config.yaml
bias: "all"
tie_embeddings: true
init_std_qkv: 0.0253
init_std_o: 0.00677
init_std_up: 0.0253
lr_mult_qkv: 0.4
Each number is 200 + 20 x the weight over its row's rms, rounded and kept within 0 to 999. Layers, rows and columns count from 0. The size before them is the row's rms in percent of the matrix's.

# up: layer 2 MLP up, 1536x384, rms 0.0323, rows 582-599, columns 0-191
# down: layer 2 MLP down (transposed), 1536x384, rms 0.0246, rows 582-599, columns 0-191
up582,098,184,189,233,182,169,206,183,209,197,166,204,216,203,213,219,163,213,181,170,195,219,241,166,160,169,193,197,192,213,181,246,209,179,187,204,205,198,194,164,205,182,188,214,191,185,192,225,209,177,203,189,205,217,187,202,217,152,204,201,196,221,190,202,133,196,199,218,185,184,191,156,184,208,232,206,229,212,173,155,204,226,216,223,193,157,206,200,144,216,193,203,181,227,203,192,157,203,215,186,196,219,226,249,199,213,193,184,204,229,178,199,185,189,248,210,215,205,157,172,196,200,196,192,210,205,209,157,213,192,210,187,226,166,230,204,239,247,160,184,207,230,188,186,210,216,179,200,190,166,208,204,183,171,209,206,201,241,220,221,212,196,170,211,219,219,205,209,218,216,212,229,209,182,181,207,203,182,187,172,236,218,179,179,201,218,194,199,200,206,193,214,244
down582,093,212,211,189,193,191,210,171,177,207,217,227,208,239,189,189,224,205,169,227,217,213,193,179,227,201,206,199,209,206,207,216,178,210,185,178,190,194,167,201,213,188,236,196,203,208,215,206,169,186,203,158,211,222,189,211,224,202,193,192,203,207,172,211,185,212,184,184,215,203,187,193,198,215,223,235,200,236,224,170,199,228,219,175,223,185,212,178,205,192,188,189,217,169,209,230,200,177,223,209,229,226,190,190,155,202,197,203,210,206,243,206,204,224,211,217,205,200,158,186,178,216,179,199,192,183,197,202,184,218,223,210,203,227,199,194,196,254,234,207,208,168,185,197,160,211,174,202,188,178,164,201,196,172,179,200,201,172,155,208,193,241,205,199,228,205,159,196,226,203,217,240,202,200,199,244,220,186,197,233,190,200,206,186,188,202,188,176,195,201,213,223,197
up583,103,182,174,212,184,197,167,174,217,205,200,207,185,175,222,186,210,238,175,188,206,179,204,208,161,189,219,196,162,205,200,195,219,232,187,162,198,160,200,188,176,199,201,190,235,195,194,179,181,183,204,209,205,203,222,192,217,179,190,237,237,194,206,184,214,195,207,201,159,210,209,185,185,204,250,217,186,209,197,227,185,192,213,212,193,198,194,185,224,204,232,223,205,191,235,214,225,227,233,205,198,178,195,216,200,188,208,174,204,200,219,211,189,202,244,209,186,222,234,184,205,216,194,179,211,193,187,186,176,207,207,212,214,187,189,206,167,227,161,186,191,144,201,191,238,172,182,157,186,224,200,209,204,218,181,175,194,236,196,207,189,163,202,192,170,184,220,201,176,204,210,237,214,216,203,219,177,192,221,195,196,217,197,215,222,173,216,260,202,184,197,165,189
down583,099,180,201,150,234,190,173,204,169,218,221,202,201,207,226,193,198,199,194,238,176,187,209,186,212,182,213,207,208,213,218,222,202,164,207,201,213,210,194,210,186,217,222,200,206,210,212,206,207,160,220,227,204,203,178,192,195,204,166,182,217,197,212,202,239,185,188,194,191,209,219,205,160,211,193,189,217,205,185,205,214,212,181,170,193,215,193,200,207,196,222,238,218,168,160,226,237,194,176,195,168,204,187,215,173,200,237,196,208,211,176,220,238,200,201,192,181,205,167,203,202,235,208,181,166,184,190,189,177,183,212,215,190,201,187,225,195,218,206,200,200,179,210,223,181,225,181,201,218,197,178,198,226,231,227,194,239,205,201,177,174,197,184,224,192,217,198,208,174,182,208,217,188,197,200,217,197,215,190,233,228,240,194,121,217,198,209,202,202,223,214,177,168
up584,112,165,185,210,219,203,198,180,162,215,196,192,202,217,205,217,216,197,206,201,212,176,213,187,152,218,212,176,185,183,194,199,158,193,202,199,181,188,172,187,211,229,184,191,190,156,203,213,236,167,189,194,211,178,182,197,225,201,196,247,187,193,210,203,209,232,192,203,217,203,250,241,219,203,208,209,198,246,190,218,181,209,199,209,225,203,196,194,179,228,224,188,215,185,218,188,218,157,212,212,194,225,233,204,184,226,187,243,201,222,214,193,196,169,183,191,184,174,192,193,195,214,206,199,204,198,175,193,170,180,198,194,235,217,231,209,212,199,197,153,174,196,171,233,216,216,233,187,197,189,204,153,199,186,192,206,195,197,223,192,227,239,190,199,177,227,179,198,195,226,178,204,185,191,240,244,167,200,216,185,194,209,201,190,192,207,229,172,221,203,233,201,183
down584,113,233,188,237,201,198,209,205,221,201,186,204,170,212,181,241,199,206,226,214,212,208,192,204,186,184,228,263,188,215,198,166,232,209,201,241,206,162,183,202,208,178,192,219,159,196,168,183,202,216,195,189,188,237,235,171,174,206,189,175,191,177,208,212,203,196,182,248,211,214,214,204,193,192,200,205,193,170,205,225,201,168,179,199,190,190,202,189,192,189,177,182,204,214,227,218,186,197,178,198,185,179,178,217,204,195,217,148,215,202,199,205,240,225,219,200,197,196,182,209,203,220,246,226,216,190,177,213,223,171,202,166,197,185,216,186,197,183,221,218,183,212,178,170,174,194,192,194,224,179,207,227,221,212,217,213,262,177,198,207,166,189,192,233,239,189,223,215,198,198,205,195,193,185,228,177,163,187,202,234,163,190,173,191,233,184,185,204,189,258,185,225,211
up585,088,193,163,224,219,205,171,191,189,191,211,203,208,190,189,179,219,188,189,223,175,194,193,173,215,188,211,221,176,228,204,211,238,171,177,195,211,184,205,198,219,162,199,185,192,202,150,207,193,228,209,208,199,198,197,177,208,216,217,226,200,245,206,174,185,189,199,201,197,224,194,191,162,194,202,213,193,209,203,228,199,186,175,152,224,241,171,212,212,198,231,209,184,180,177,186,188,179,202,189,170,212,195,232,190,204,193,180,193,202,209,215,180,186,191,193,198,215,209,217,212,215,202,224,183,208,212,191,199,197,200,173,176,190,210,204,185,218,177,153,180,218,226,222,181,221,170,216,166,190,200,202,228,194,193,241,214,218,196,187,195,168,172,217,225,192,180,207,211,214,195,224,199,188,177,189,183,178,183,212,190,206,174,189,147,208,225,218,207,181,216,227,190
down585,098,213,151,200,217,229,194,164,227,174,211,230,228,206,189,216,189,219,192,181,173,215,206,192,233,218,199,201,168,162,203,191,219,156,193,221,175,201,215,181,193,192,215,201,185,222,212,228,174,207,189,197,248,197,197,220,183,242,230,187,192,210,210,226,214,189,242,199,189,187,196,208,221,173,199,195,222,212,193,195,220,173,191,167,178,246,191,158,194,177,195,167,223,247,202,206,189,177,173,214,197,199,182,195,194,204,188,185,202,179,182,214,204,199,204,236,205,219,197,206,199,192,217,211,213,219,239,189,205,190,225,179,193,183,218,223,170,212,206,214,228,239,201,196,147,184,196,193,190,181,241,173,199,187,209,220,204,219,221,191,219,200,200,210,222,196,204,139,204,224,213,187,231,219,189,196,204,230,208,215,203,203,210,203,191,199,225,178,207,191,229,214,215
up586,111,186,168,221,167,214,168,198,164,206,185,177,197,195,192,213,208,181,202,182,179,197,230,221,201,204,167,188,199,194,181,226,189,188,212,174,197,210,198,177,207,181,192,197,208,198,203,157,205,219,199,214,156,199,210,171,209,187,198,179,173,179,213,214,183,229,215,216,184,209,185,198,145,202,206,204,179,216,187,185,231,197,185,227,242,203,153,163,192,196,184,204,222,184,224,160,233,188,196,215,165,207,192,209,171,205,212,209,172,208,209,197,171,214,220,192,221,238,205,191,176,203,221,188,211,210,151,202,209,177,207,168,209,164,224,210,199,190,182,203,191,223,226,191,221,223,205,174,183,196,171,210,218,183,178,213,224,179,198,189,199,205,225,222,199,170,226,217,209,194,208,171,207,195,196,219,160,192,214,230,168,222,208,188,212,194,205,207,197,206,199,182,202
down586,097,191,213,174,186,220,195,190,194,200,198,226,169,181,189,202,221,202,134,229,187,171,237,205,200,221,226,254,245,205,175,201,195,166,208,187,215,154,210,215,223,261,172,204,191,200,244,194,189,154,189,223,243,195,200,225,198,183,204,226,186,205,195,189,183,177,205,185,208,189,163,220,212,201,208,221,207,227,228,193,184,187,193,205,181,210,199,221,201,219,219,193,208,207,156,182,203,207,193,176,230,173,203,206,218,193,199,182,193,219,189,226,171,211,144,206,214,196,205,230,182,185,207,215,231,192,211,224,190,195,180,181,185,211,179,180,174,161,169,201,181,157,175,198,195,217,187,211,188,236,206,180,202,189,203,195,202,175,154,206,187,199,195,170,197,196,167,240,214,230,218,235,196,249,187,194,206,162,197,176,182,209,180,186,175,214,216,207,225,200,205,206,211
up587,102,209,194,219,185,215,194,204,226,198,200,193,200,169,186,221,210,196,222,183,195,198,212,183,172,194,219,208,207,197,215,157,189,204,235,209,197,200,209,179,234,185,202,192,253,237,217,211,168,194,201,171,200,205,196,150,221,177,193,202,179,199,216,222,177,183,225,175,203,207,206,192,166,193,190,205,258,230,165,190,182,177,174,199,210,202,210,227,200,179,214,197,210,188,210,213,237,186,226,154,209,224,201,212,218,197,221,220,216,198,218,220,181,205,231,203,219,197,174,190,205,209,204,173,192,180,182,177,191,155,228,164,213,182,223,195,202,196,183,175,159,202,193,210,162,187,184,164,206,219,221,191,184,170,191,203,192,212,196,191,202,189,196,222,178,162,196,231,198,239,226,225,225,228,171,244,203,170,200,208,194,172,189,172,218,196,202,167,203,224,200,204,220
down587,095,182,206,226,195,218,190,141,179,175,193,199,208,240,208,212,205,208,213,247,232,208,225,172,208,197,196,237,196,213,197,218,257,181,198,184,206,221,219,203,204,189,232,210,183,190,226,189,196,172,186,211,195,192,223,222,187,218,183,179,201,189,173,209,188,208,194,186,187,216,187,184,205,210,181,174,155,191,203,188,204,187,184,188,215,252,214,211,197,177,159,204,176,221,218,196,228,239,165,233,182,195,232,225,206,192,233,166,207,193,195,199,221,196,170,198,195,186,191,187,197,239,178,228,228,213,201,231,242,211,204,179,221,221,163,200,197,240,152,196,195,209,226,215,189,181,197,201,189,214,194,233,198,211,184,198,175,154,169,194,193,197,241,189,186,233,192,196,214,241,196,201,197,182,198,193,200,194,226,211,194,198,206,173,194,225,194,196,207,182,214,201,185
up588,112,189,171,188,218,210,192,225,190,182,190,196,211,163,208,185,187,200,187,191,225,197,207,176,209,217,220,194,212,207,175,209,252,200,202,202,169,214,189,205,226,201,187,187,225,221,167,219,232,214,221,214,200,212,168,188,193,204,255,183,195,221,177,174,236,175,212,224,190,172,195,219,206,186,201,198,176,206,214,225,226,175,219,192,220,226,184,186,209,212,175,192,199,163,168,185,183,202,197,179,202,178,198,199,202,221,222,204,185,190,187,212,212,254,203,175,201,205,193,166,221,208,194,246,248,191,179,191,190,220,187,199,172,193,216,225,169,196,209,211,190,223,191,189,195,192,185,166,173,235,199,177,238,207,171,245,189,251,194,174,208,200,192,210,164,157,216,208,226,236,188,185,216,190,188,180,170,175,226,196,197,215,212,165,196,213,189,222,214,188,181,196,236
down588,114,219,179,209,206,206,185,229,232,196,224,202,191,193,232,199,208,228,201,211,206,195,196,189,192,203,192,219,208,180,176,181,230,175,224,230,192,194,181,194,190,189,201,229,191,205,215,200,161,203,199,204,225,239,174,175,167,158,221,210,207,178,218,211,192,209,192,209,205,208,215,193,238,121,200,195,201,197,193,195,186,195,210,248,214,223,219,213,239,198,197,173,215,204,174,219,186,193,207,209,206,187,181,204,196,173,202,190,197,210,210,219,189,184,183,200,157,202,165,194,179,191,194,222,204,225,217,202,221,193,214,205,196,183,193,229,189,218,186,236,189,154,231,231,210,203,180,198,189,188,184,231,183,185,205,224,199,187,193,205,182,201,206,224,175,181,201,207,188,202,198,170,225,192,186,190,180,193,183,200,235,211,193,193,236,201,205,162,219,198,260,187,188
up589,106,219,203,230,153,208,192,203,215,197,184,216,181,188,217,216,192,182,234,233,214,242,180,171,207,228,199,197,213,182,205,186,203,215,246,181,171,167,183,212,190,175,167,170,199,238,198,179,226,194,188,201,188,207,187,184,206,180,217,183,196,230,188,221,222,187,199,232,192,189,213,191,206,170,250,191,184,204,217,210,164,218,201,184,228,151,180,206,197,194,205,193,196,192,179,193,192,197,213,223,187,227,190,256,231,234,184,215,223,183,169,172,200,232,188,213,164,213,196,213,205,203,209,224,185,167,209,227,190,178,205,147,238,169,205,182,177,189,182,206,169,217,215,205,212,212,175,146,149,179,167,208,227,247,194,191,198,198,205,220,212,173,212,173,170,181,219,199,209,231,199,212,200,218,159,205,195,214,208,196,179,195,209,171,199,180,224,229,218,202,196,176,203
down589,113,228,218,179,189,172,221,166,218,230,197,212,163,185,191,182,198,164,232,201,227,174,205,195,200,181,205,210,175,210,184,202,171,218,167,193,163,186,217,219,192,193,214,193,218,193,159,211,176,209,218,179,171,197,202,217,221,204,193,176,186,194,178,228,194,198,206,215,192,212,235,171,181,238,194,181,214,212,176,230,239,187,198,197,186,237,180,192,172,199,209,192,195,182,198,235,207,227,205,211,239,228,175,194,181,200,212,220,183,180,211,162,217,155,192,203,192,231,177,155,234,176,197,181,192,209,205,210,205,190,162,213,193,167,197,200,180,177,195,199,231,232,204,217,253,231,219,188,199,169,212,211,202,181,173,210,162,199,198,185,182,230,156,192,208,194,191,216,185,195,223,257,188,196,205,196,189,179,184,176,185,208,185,214,231,236,233,228,190,196,211,193,218
up590,089,219,194,209,167,191,172,200,150,189,161,201,232,173,184,211,208,194,173,212,203,204,185,254,218,190,202,240,240,198,172,206,199,197,200,181,184,216,161,176,227,195,210,224,199,198,212,200,196,210,224,174,208,149,192,209,235,206,177,221,213,205,191,168,201,177,193,199,181,217,188,190,229,181,225,210,205,191,207,216,228,201,186,184,203,217,220,223,213,182,233,250,200,214,199,166,210,224,181,163,220,165,220,239,227,224,197,189,188,190,196,164,200,221,208,185,205,201,176,204,222,184,205,207,205,207,209,207,212,203,187,192,223,206,225,223,223,197,191,187,165,170,133,187,192,177,214,199,187,198,186,215,210,224,207,202,183,200,201,187,143,225,199,187,187,199,208,170,232,211,180,204,205,172,221,169,183,194,208,188,193,184,224,185,180,207,244,209,174,180,190,214,211
down590,092,171,210,195,224,192,223,200,207,185,209,200,222,194,202,188,201,217,203,182,186,203,213,155,175,213,189,194,212,208,237,195,158,192,224,194,226,196,237,238,172,210,195,182,202,214,215,188,215,158,236,191,203,182,178,201,211,184,202,187,190,166,182,178,207,208,214,216,209,192,201,160,175,216,206,158,212,186,194,197,189,226,183,226,179,183,195,160,234,212,211,201,205,177,198,202,210,194,170,226,199,236,180,195,203,166,192,223,215,203,169,203,200,159,169,216,199,183,231,211,211,186,235,193,210,189,188,227,231,224,208,210,206,201,181,196,208,213,204,214,228,183,231,211,165,208,174,207,189,203,185,166,236,202,181,194,185,215,203,212,186,168,200,189,192,208,197,239,185,230,221,193,210,224,157,237,214,170,194,201,183,217,185,217,224,222,177,195,199,186,209,198,210
up591,095,214,212,217,208,182,171,194,189,190,194,212,191,185,188,208,196,168,209,189,236,202,192,193,192,235,252,195,206,201,140,187,174,229,184,161,179,207,177,220,204,194,222,189,188,206,206,184,212,186,212,207,178,215,172,223,189,219,225,209,171,219,197,220,180,198,200,260,183,187,189,206,214,215,206,193,206,215,182,159,182,194,206,187,189,179,186,173,182,188,223,203,212,214,184,210,219,182,211,198,189,204,206,225,200,204,167,197,172,200,200,199,201,206,230,199,258,244,226,165,213,206,232,226,233,218,187,177,190,143,172,157,216,210,228,217,184,203,188,204,207,191,202,220,193,177,187,185,182,195,208,214,220,242,196,202,184,203,180,242,156,212,176,187,193,238,185,218,235,211,173,217,163,220,198,189,196,224,197,230,189,215,224,181,173,211,211,189,249,184,219,207,175
down591,101,192,220,193,213,200,219,199,196,168,193,179,195,199,178,198,140,211,194,220,217,191,160,182,202,226,220,157,209,216,210,186,215,177,185,203,204,190,190,172,176,165,169,211,231,184,174,199,238,161,229,235,206,175,233,202,207,205,193,164,202,175,210,207,186,176,200,211,205,206,247,221,238,215,201,204,232,186,212,223,223,192,225,234,214,198,194,180,201,192,204,200,226,202,207,221,173,184,170,182,179,200,197,200,185,191,185,208,206,207,224,200,179,186,198,176,205,192,196,216,237,224,167,189,204,176,175,189,173,180,167,217,189,180,240,142,189,203,224,228,197,212,171,188,212,226,197,209,206,159,207,210,217,170,259,198,195,200,195,182,191,185,253,211,154,215,194,188,218,179,178,210,214,197,208,218,173,218,206,206,178,228,176,196,189,190,219,196,216,188,231,201,201
up592,109,193,190,189,226,211,177,213,189,221,219,213,168,180,196,219,215,198,216,203,188,178,204,186,177,193,181,181,188,226,227,209,199,224,186,169,205,212,201,211,214,204,187,194,200,195,201,196,198,163,239,206,169,220,214,237,216,241,203,183,167,169,199,208,242,185,235,172,231,181,197,195,199,181,217,197,196,227,173,208,190,241,225,237,204,176,180,177,199,211,194,216,180,171,188,200,210,221,203,200,184,193,196,199,190,218,188,217,193,215,188,194,188,211,244,196,189,219,205,170,193,221,186,204,183,196,192,192,206,159,194,176,233,151,211,187,169,228,202,215,197,191,189,177,161,232,199,190,141,202,165,190,211,196,182,199,215,242,198,187,196,169,184,240,186,165,196,207,175,190,214,181,197,229,199,209,209,178,233,182,206,216,223,179,188,172,195,211,227,181,173,195,212
down592,096,179,242,227,180,198,199,225,220,196,197,189,195,201,219,195,240,191,190,218,199,196,183,209,172,202,198,204,193,200,206,218,215,211,217,222,209,188,192,210,224,190,232,206,178,159,203,203,185,190,211,153,214,194,218,219,235,200,190,141,195,188,201,209,209,209,219,195,201,211,190,148,180,197,240,200,182,192,202,224,200,223,241,160,191,199,209,217,204,218,186,171,173,206,213,234,226,188,234,202,215,231,199,208,180,188,202,189,235,213,169,208,174,183,183,190,218,191,230,213,189,192,153,189,165,215,226,201,196,188,193,206,176,189,211,209,174,183,205,205,226,209,209,207,195,202,201,186,187,206,193,175,211,152,186,210,221,171,186,176,242,197,188,220,207,176,179,179,192,199,220,209,175,225,199,218,157,222,219,198,203,200,205,166,183,217,198,178,192,217,175,213,171
up593,095,184,194,230,188,213,186,180,196,225,209,186,227,201,221,213,203,203,222,189,141,205,233,171,190,165,208,196,189,218,207,199,228,169,205,235,172,228,201,187,205,221,194,181,224,237,193,203,208,190,173,181,225,206,200,191,149,204,202,231,220,209,224,206,229,185,230,188,225,173,200,193,208,219,237,204,187,219,164,223,196,175,197,203,187,186,202,181,204,194,199,178,204,208,209,191,213,219,194,194,186,211,209,204,199,215,176,225,209,221,181,176,211,211,259,188,174,225,208,208,221,191,221,192,221,170,185,176,208,183,191,230,207,197,147,172,212,193,155,198,184,167,203,157,179,229,225,208,183,231,191,187,201,191,169,213,187,195,219,212,150,195,193,192,187,149,226,200,186,216,226,187,192,184,214,221,186,170,229,187,210,188,215,193,201,214,193,197,228,225,223,175,213
down593,100,238,220,209,221,186,188,176,201,207,199,204,190,218,166,230,140,186,206,178,191,229,198,186,186,224,193,225,228,195,201,217,193,232,186,178,213,207,178,184,169,227,172,200,195,199,186,188,227,206,219,164,189,203,201,200,228,199,237,194,176,227,181,182,227,209,192,189,237,186,224,182,208,238,182,212,184,226,211,179,194,183,222,201,214,154,170,221,218,192,212,208,201,212,244,179,183,219,203,153,206,205,191,209,211,206,225,199,207,203,190,186,187,199,182,217,209,183,224,218,162,185,218,198,187,165,230,217,190,195,201,202,201,166,233,170,200,195,202,141,219,202,198,197,201,183,170,224,220,184,207,179,207,216,174,136,192,236,207,193,211,216,182,188,180,235,209,186,201,208,183,200,207,189,210,204,240,193,174,205,220,227,167,180,192,174,205,203,175,190,182,243,215
up594,095,195,159,192,212,186,177,209,229,152,181,208,205,213,188,228,237,218,216,199,197,198,177,200,179,224,246,198,222,186,195,207,183,222,209,210,202,207,204,209,188,194,193,232,147,207,193,190,193,201,197,210,215,207,212,222,201,215,186,229,200,218,188,189,201,174,192,216,189,164,160,206,206,202,216,197,204,209,221,235,196,212,171,191,204,171,163,197,206,174,184,182,175,216,201,157,195,200,177,170,164,174,188,181,210,192,191,162,184,215,185,188,217,207,202,191,194,185,174,198,204,171,188,181,194,216,190,219,195,166,231,218,202,250,202,161,196,250,219,185,220,185,198,201,228,203,177,173,191,148,211,218,242,196,193,247,209,214,182,202,212,192,216,200,236,201,173,193,171,194,245,207,219,264,212,198,167,181,197,193,171,181,176,194,179,195,198,196,216,178,214,192,180
down594,098,175,209,233,231,220,253,200,155,208,217,181,199,210,215,207,197,180,204,222,220,157,180,226,188,211,181,205,184,193,200,209,173,174,210,235,227,233,179,194,180,176,238,218,196,185,209,215,152,216,206,187,193,234,176,206,202,180,230,178,206,201,177,191,188,203,158,211,163,213,222,196,179,183,198,194,213,218,197,173,211,163,196,191,200,198,189,233,221,234,194,161,218,243,187,200,194,186,204,196,222,225,187,188,205,195,170,177,205,168,214,232,205,226,197,209,216,197,194,213,223,206,208,202,187,246,193,168,203,191,252,184,194,180,177,201,185,208,223,191,168,197,208,212,186,199,203,186,199,188,216,231,200,183,204,192,232,204,199,170,206,206,236,259,200,215,173,192,184,173,187,158,226,190,197,211,173,168,212,197,203,228,219,217,214,208,235,192,193,178,187,165,193
up595,103,218,243,216,185,199,202,221,208,198,187,238,189,169,198,194,242,188,245,178,225,215,197,210,174,230,175,255,217,219,200,177,168,213,199,187,194,205,198,199,214,223,199,237,172,214,189,180,231,165,230,204,202,197,175,178,194,228,200,188,186,192,226,219,222,188,184,196,135,207,189,225,163,175,216,192,165,169,219,192,185,211,204,213,225,219,191,205,211,219,194,205,209,176,212,176,211,199,211,203,211,196,186,210,232,185,199,179,208,167,210,213,202,235,192,189,230,155,197,208,200,207,223,190,237,230,207,212,191,182,215,181,194,223,180,220,163,209,139,202,214,156,206,170,194,207,181,175,148,235,202,176,254,196,184,191,216,199,219,200,186,206,195,181,218,202,202,195,165,194,179,185,197,201,196,190,221,192,216,240,186,212,205,196,204,219,187,226,199,183,193,207,214
down595,104,232,182,181,207,219,217,202,206,220,178,159,195,201,243,218,231,175,220,196,177,189,191,206,217,190,207,187,226,195,199,211,204,207,260,206,201,189,226,191,178,197,202,224,235,186,228,215,199,139,205,202,209,214,241,164,203,187,182,222,205,180,194,206,195,202,185,212,178,179,161,194,199,188,207,201,199,207,191,204,226,208,201,258,188,216,169,208,199,154,187,197,190,227,220,184,205,216,190,177,218,215,208,201,213,190,186,178,227,154,217,202,227,215,226,219,228,220,204,228,163,186,181,212,190,199,189,212,187,183,191,216,204,201,223,203,202,197,227,195,197,197,184,217,221,155,218,161,192,199,186,199,203,195,210,199,215,208,189,210,204,211,198,197,177,207,211,163,206,161,206,231,187,222,193,196,240,206,220,210,194,195,224,186,202,196,195,186,167,232,217,216,198
up596,104,203,168,192,235,215,222,183,224,163,196,209,196,191,214,182,213,218,209,167,176,219,196,228,210,187,197,222,180,193,177,183,182,191,195,189,202,228,161,193,222,210,253,243,203,237,190,195,239,195,206,200,201,210,221,166,207,196,155,189,195,191,214,218,213,224,207,180,187,179,185,195,196,191,215,247,162,205,164,207,197,220,181,188,232,193,175,187,208,184,167,189,178,143,211,172,229,237,251,210,196,198,228,201,170,214,191,188,175,214,212,195,198,234,218,165,207,213,204,200,178,206,207,186,198,180,186,234,239,191,198,182,189,194,159,157,176,222,192,210,235,202,211,198,201,208,219,204,198,188,201,203,214,191,189,230,195,220,189,171,222,187,192,188,198,205,218,206,196,212,193,174,196,212,189,192,188,204,214,211,166,215,207,171,221,235,190,226,209,201,190,219,208
down596,102,217,199,181,195,194,222,184,201,201,196,192,172,192,161,216,194,213,210,208,174,212,198,189,200,221,216,218,196,225,235,208,205,181,205,222,196,202,225,183,223,182,200,225,221,230,202,234,208,196,242,185,195,218,232,239,202,223,151,205,190,176,178,174,201,213,215,208,164,172,218,212,207,219,214,211,189,256,180,212,253,171,200,190,175,172,227,190,219,205,189,230,200,197,197,191,192,197,203,179,206,226,212,204,194,190,160,203,220,192,176,210,185,210,217,221,174,188,193,189,184,213,170,193,192,174,236,206,181,195,197,167,200,173,199,169,188,222,212,159,196,239,162,208,236,229,210,230,210,185,168,191,192,185,204,173,217,195,171,218,219,241,192,209,193,182,190,186,171,206,181,199,171,193,234,194,192,205,198,197,230,200,226,197,175,197,181,208,201,190,187,193,200
up597,104,205,203,241,169,197,165,176,210,206,211,227,215,211,237,214,215,212,178,168,174,206,194,197,199,221,201,212,222,183,202,232,180,210,191,188,196,169,169,206,200,190,207,189,182,195,212,207,232,159,201,202,189,194,204,174,189,182,200,176,212,219,218,215,193,177,200,217,175,163,199,186,165,161,207,246,187,207,164,220,207,211,207,177,181,226,199,205,191,226,220,192,205,180,179,184,223,208,186,200,191,218,234,210,202,188,171,208,171,191,223,229,178,186,181,187,219,200,158,188,203,199,195,211,198,215,188,187,205,180,182,208,181,216,189,190,206,214,181,164,162,182,170,212,195,219,193,237,171,207,193,200,206,215,192,228,204,232,200,243,240,203,200,214,217,209,183,190,238,185,171,238,189,211,174,170,210,178,226,183,178,195,187,205,166,218,216,179,197,196,211,229,180
down597,088,214,198,218,192,211,164,189,225,226,180,193,228,212,224,209,224,187,193,165,226,183,174,236,266,178,194,190,211,213,203,204,186,212,175,226,189,186,182,181,175,206,172,192,229,222,211,184,210,183,144,209,189,167,165,219,223,213,225,212,183,222,199,244,215,172,193,163,256,202,211,207,223,175,206,214,208,179,200,149,231,187,177,162,215,212,213,223,211,208,235,191,223,163,184,182,203,207,231,192,205,204,194,222,206,227,165,232,212,178,220,175,175,212,196,191,195,201,195,183,203,191,218,217,153,199,188,208,175,193,180,182,196,219,181,203,195,190,194,215,203,170,183,208,215,185,236,213,203,234,214,166,201,202,207,203,208,191,175,211,209,241,168,194,189,210,191,210,194,193,184,217,182,199,191,207,164,202,193,159,185,214,228,214,192,181,215,150,168,189,193,221,214
up598,095,241,155,197,202,218,213,205,211,143,175,194,215,202,202,188,181,203,236,217,177,140,202,211,195,217,193,170,186,200,187,212,196,168,219,191,198,201,196,202,197,216,193,197,223,220,198,191,249,208,183,183,183,193,197,177,206,181,194,205,206,190,187,177,181,191,195,201,177,198,203,219,225,203,215,193,191,194,186,200,208,190,207,174,211,164,218,198,180,196,222,192,228,209,212,179,200,217,179,193,185,208,214,255,151,208,178,198,186,224,181,153,210,235,204,203,210,202,192,192,234,233,187,201,226,208,180,180,175,177,208,181,199,218,230,208,216,260,210,179,199,204,209,206,241,237,157,211,212,201,211,200,243,195,184,204,199,237,205,199,216,197,196,226,167,188,231,235,239,191,211,227,228,206,229,198,178,212,208,200,188,188,180,186,216,201,225,194,213,212,211,209,235
down598,103,189,183,213,216,221,210,207,181,183,205,161,205,169,197,203,181,190,204,203,183,205,194,205,186,218,178,265,178,181,187,197,182,246,220,222,214,205,193,204,210,225,202,197,178,210,222,156,206,230,199,271,192,192,170,214,186,205,161,207,231,192,181,235,223,182,207,186,196,233,187,207,211,173,179,189,220,210,214,192,199,196,189,217,192,177,198,190,213,192,149,204,195,210,206,198,170,170,206,219,211,171,208,199,215,244,216,202,179,212,178,176,239,193,176,206,213,191,211,181,180,207,264,200,201,200,172,205,183,186,218,185,209,229,183,207,187,213,187,194,221,154,200,195,188,197,186,215,166,217,186,182,206,170,206,168,193,219,196,201,199,181,230,169,196,206,159,208,184,243,214,165,195,174,183,209,201,190,166,201,196,176,211,203,165,212,221,190,206,220,213,195,227
up599,111,217,189,210,192,225,174,181,182,188,221,211,226,209,223,216,208,187,190,195,187,210,206,185,188,188,191,198,236,207,148,192,222,188,215,196,198,232,184,201,185,211,189,187,171,168,225,171,202,205,187,210,208,201,215,241,176,204,196,199,224,241,218,195,237,174,201,178,201,194,176,205,227,231,178,201,199,192,218,185,201,204,219,213,205,217,197,153,187,189,214,216,217,165,160,193,200,207,170,162,203,187,204,191,189,207,160,241,182,233,211,183,206,199,206,180,192,198,199,198,200,214,222,164,170,204,193,204,172,200,186,199,178,173,228,179,199,201,220,176,189,188,205,150,197,214,215,185,206,165,183,183,224,198,209,200,179,201,210,216,250,207,192,208,191,227,193,218,233,229,182,172,200,222,192,210,191,201,231,155,207,203,220,193,207,201,241,198,202,179,183,205,184
down599,102,167,231,219,201,195,212,195,188,173,205,207,187,179,196,174,196,188,182,218,194,227,211,201,215,214,188,202,220,210,181,200,190,168,203,174,226,219,212,190,218,199,202,171,176,166,186,174,205,229,194,184,236,205,221,224,210,195,223,202,200,218,189,185,214,190,196,196,181,183,169,202,229,183,242,189,182,230,188,188,210,202,188,187,164,195,222,220,206,160,150,168,215,257,225,217,208,148,176,196,189,184,176,172,189,208,214,233,205,185,183,187,194,199,183,237,223,206,212,177,173,225,239,192,183,195,214,219,205,246,231,198,219,227,179,206,165,184,173,211,205,197,186,221,177,206,178,211,184,220,212,224,204,217,193,209,189,195,176,194,224,193,210,208,221,221,208,200,177,226,190,219,201,203,203,183,222,191,209,196,206,158,207,215,199,159,190,191,195,229,212,170,236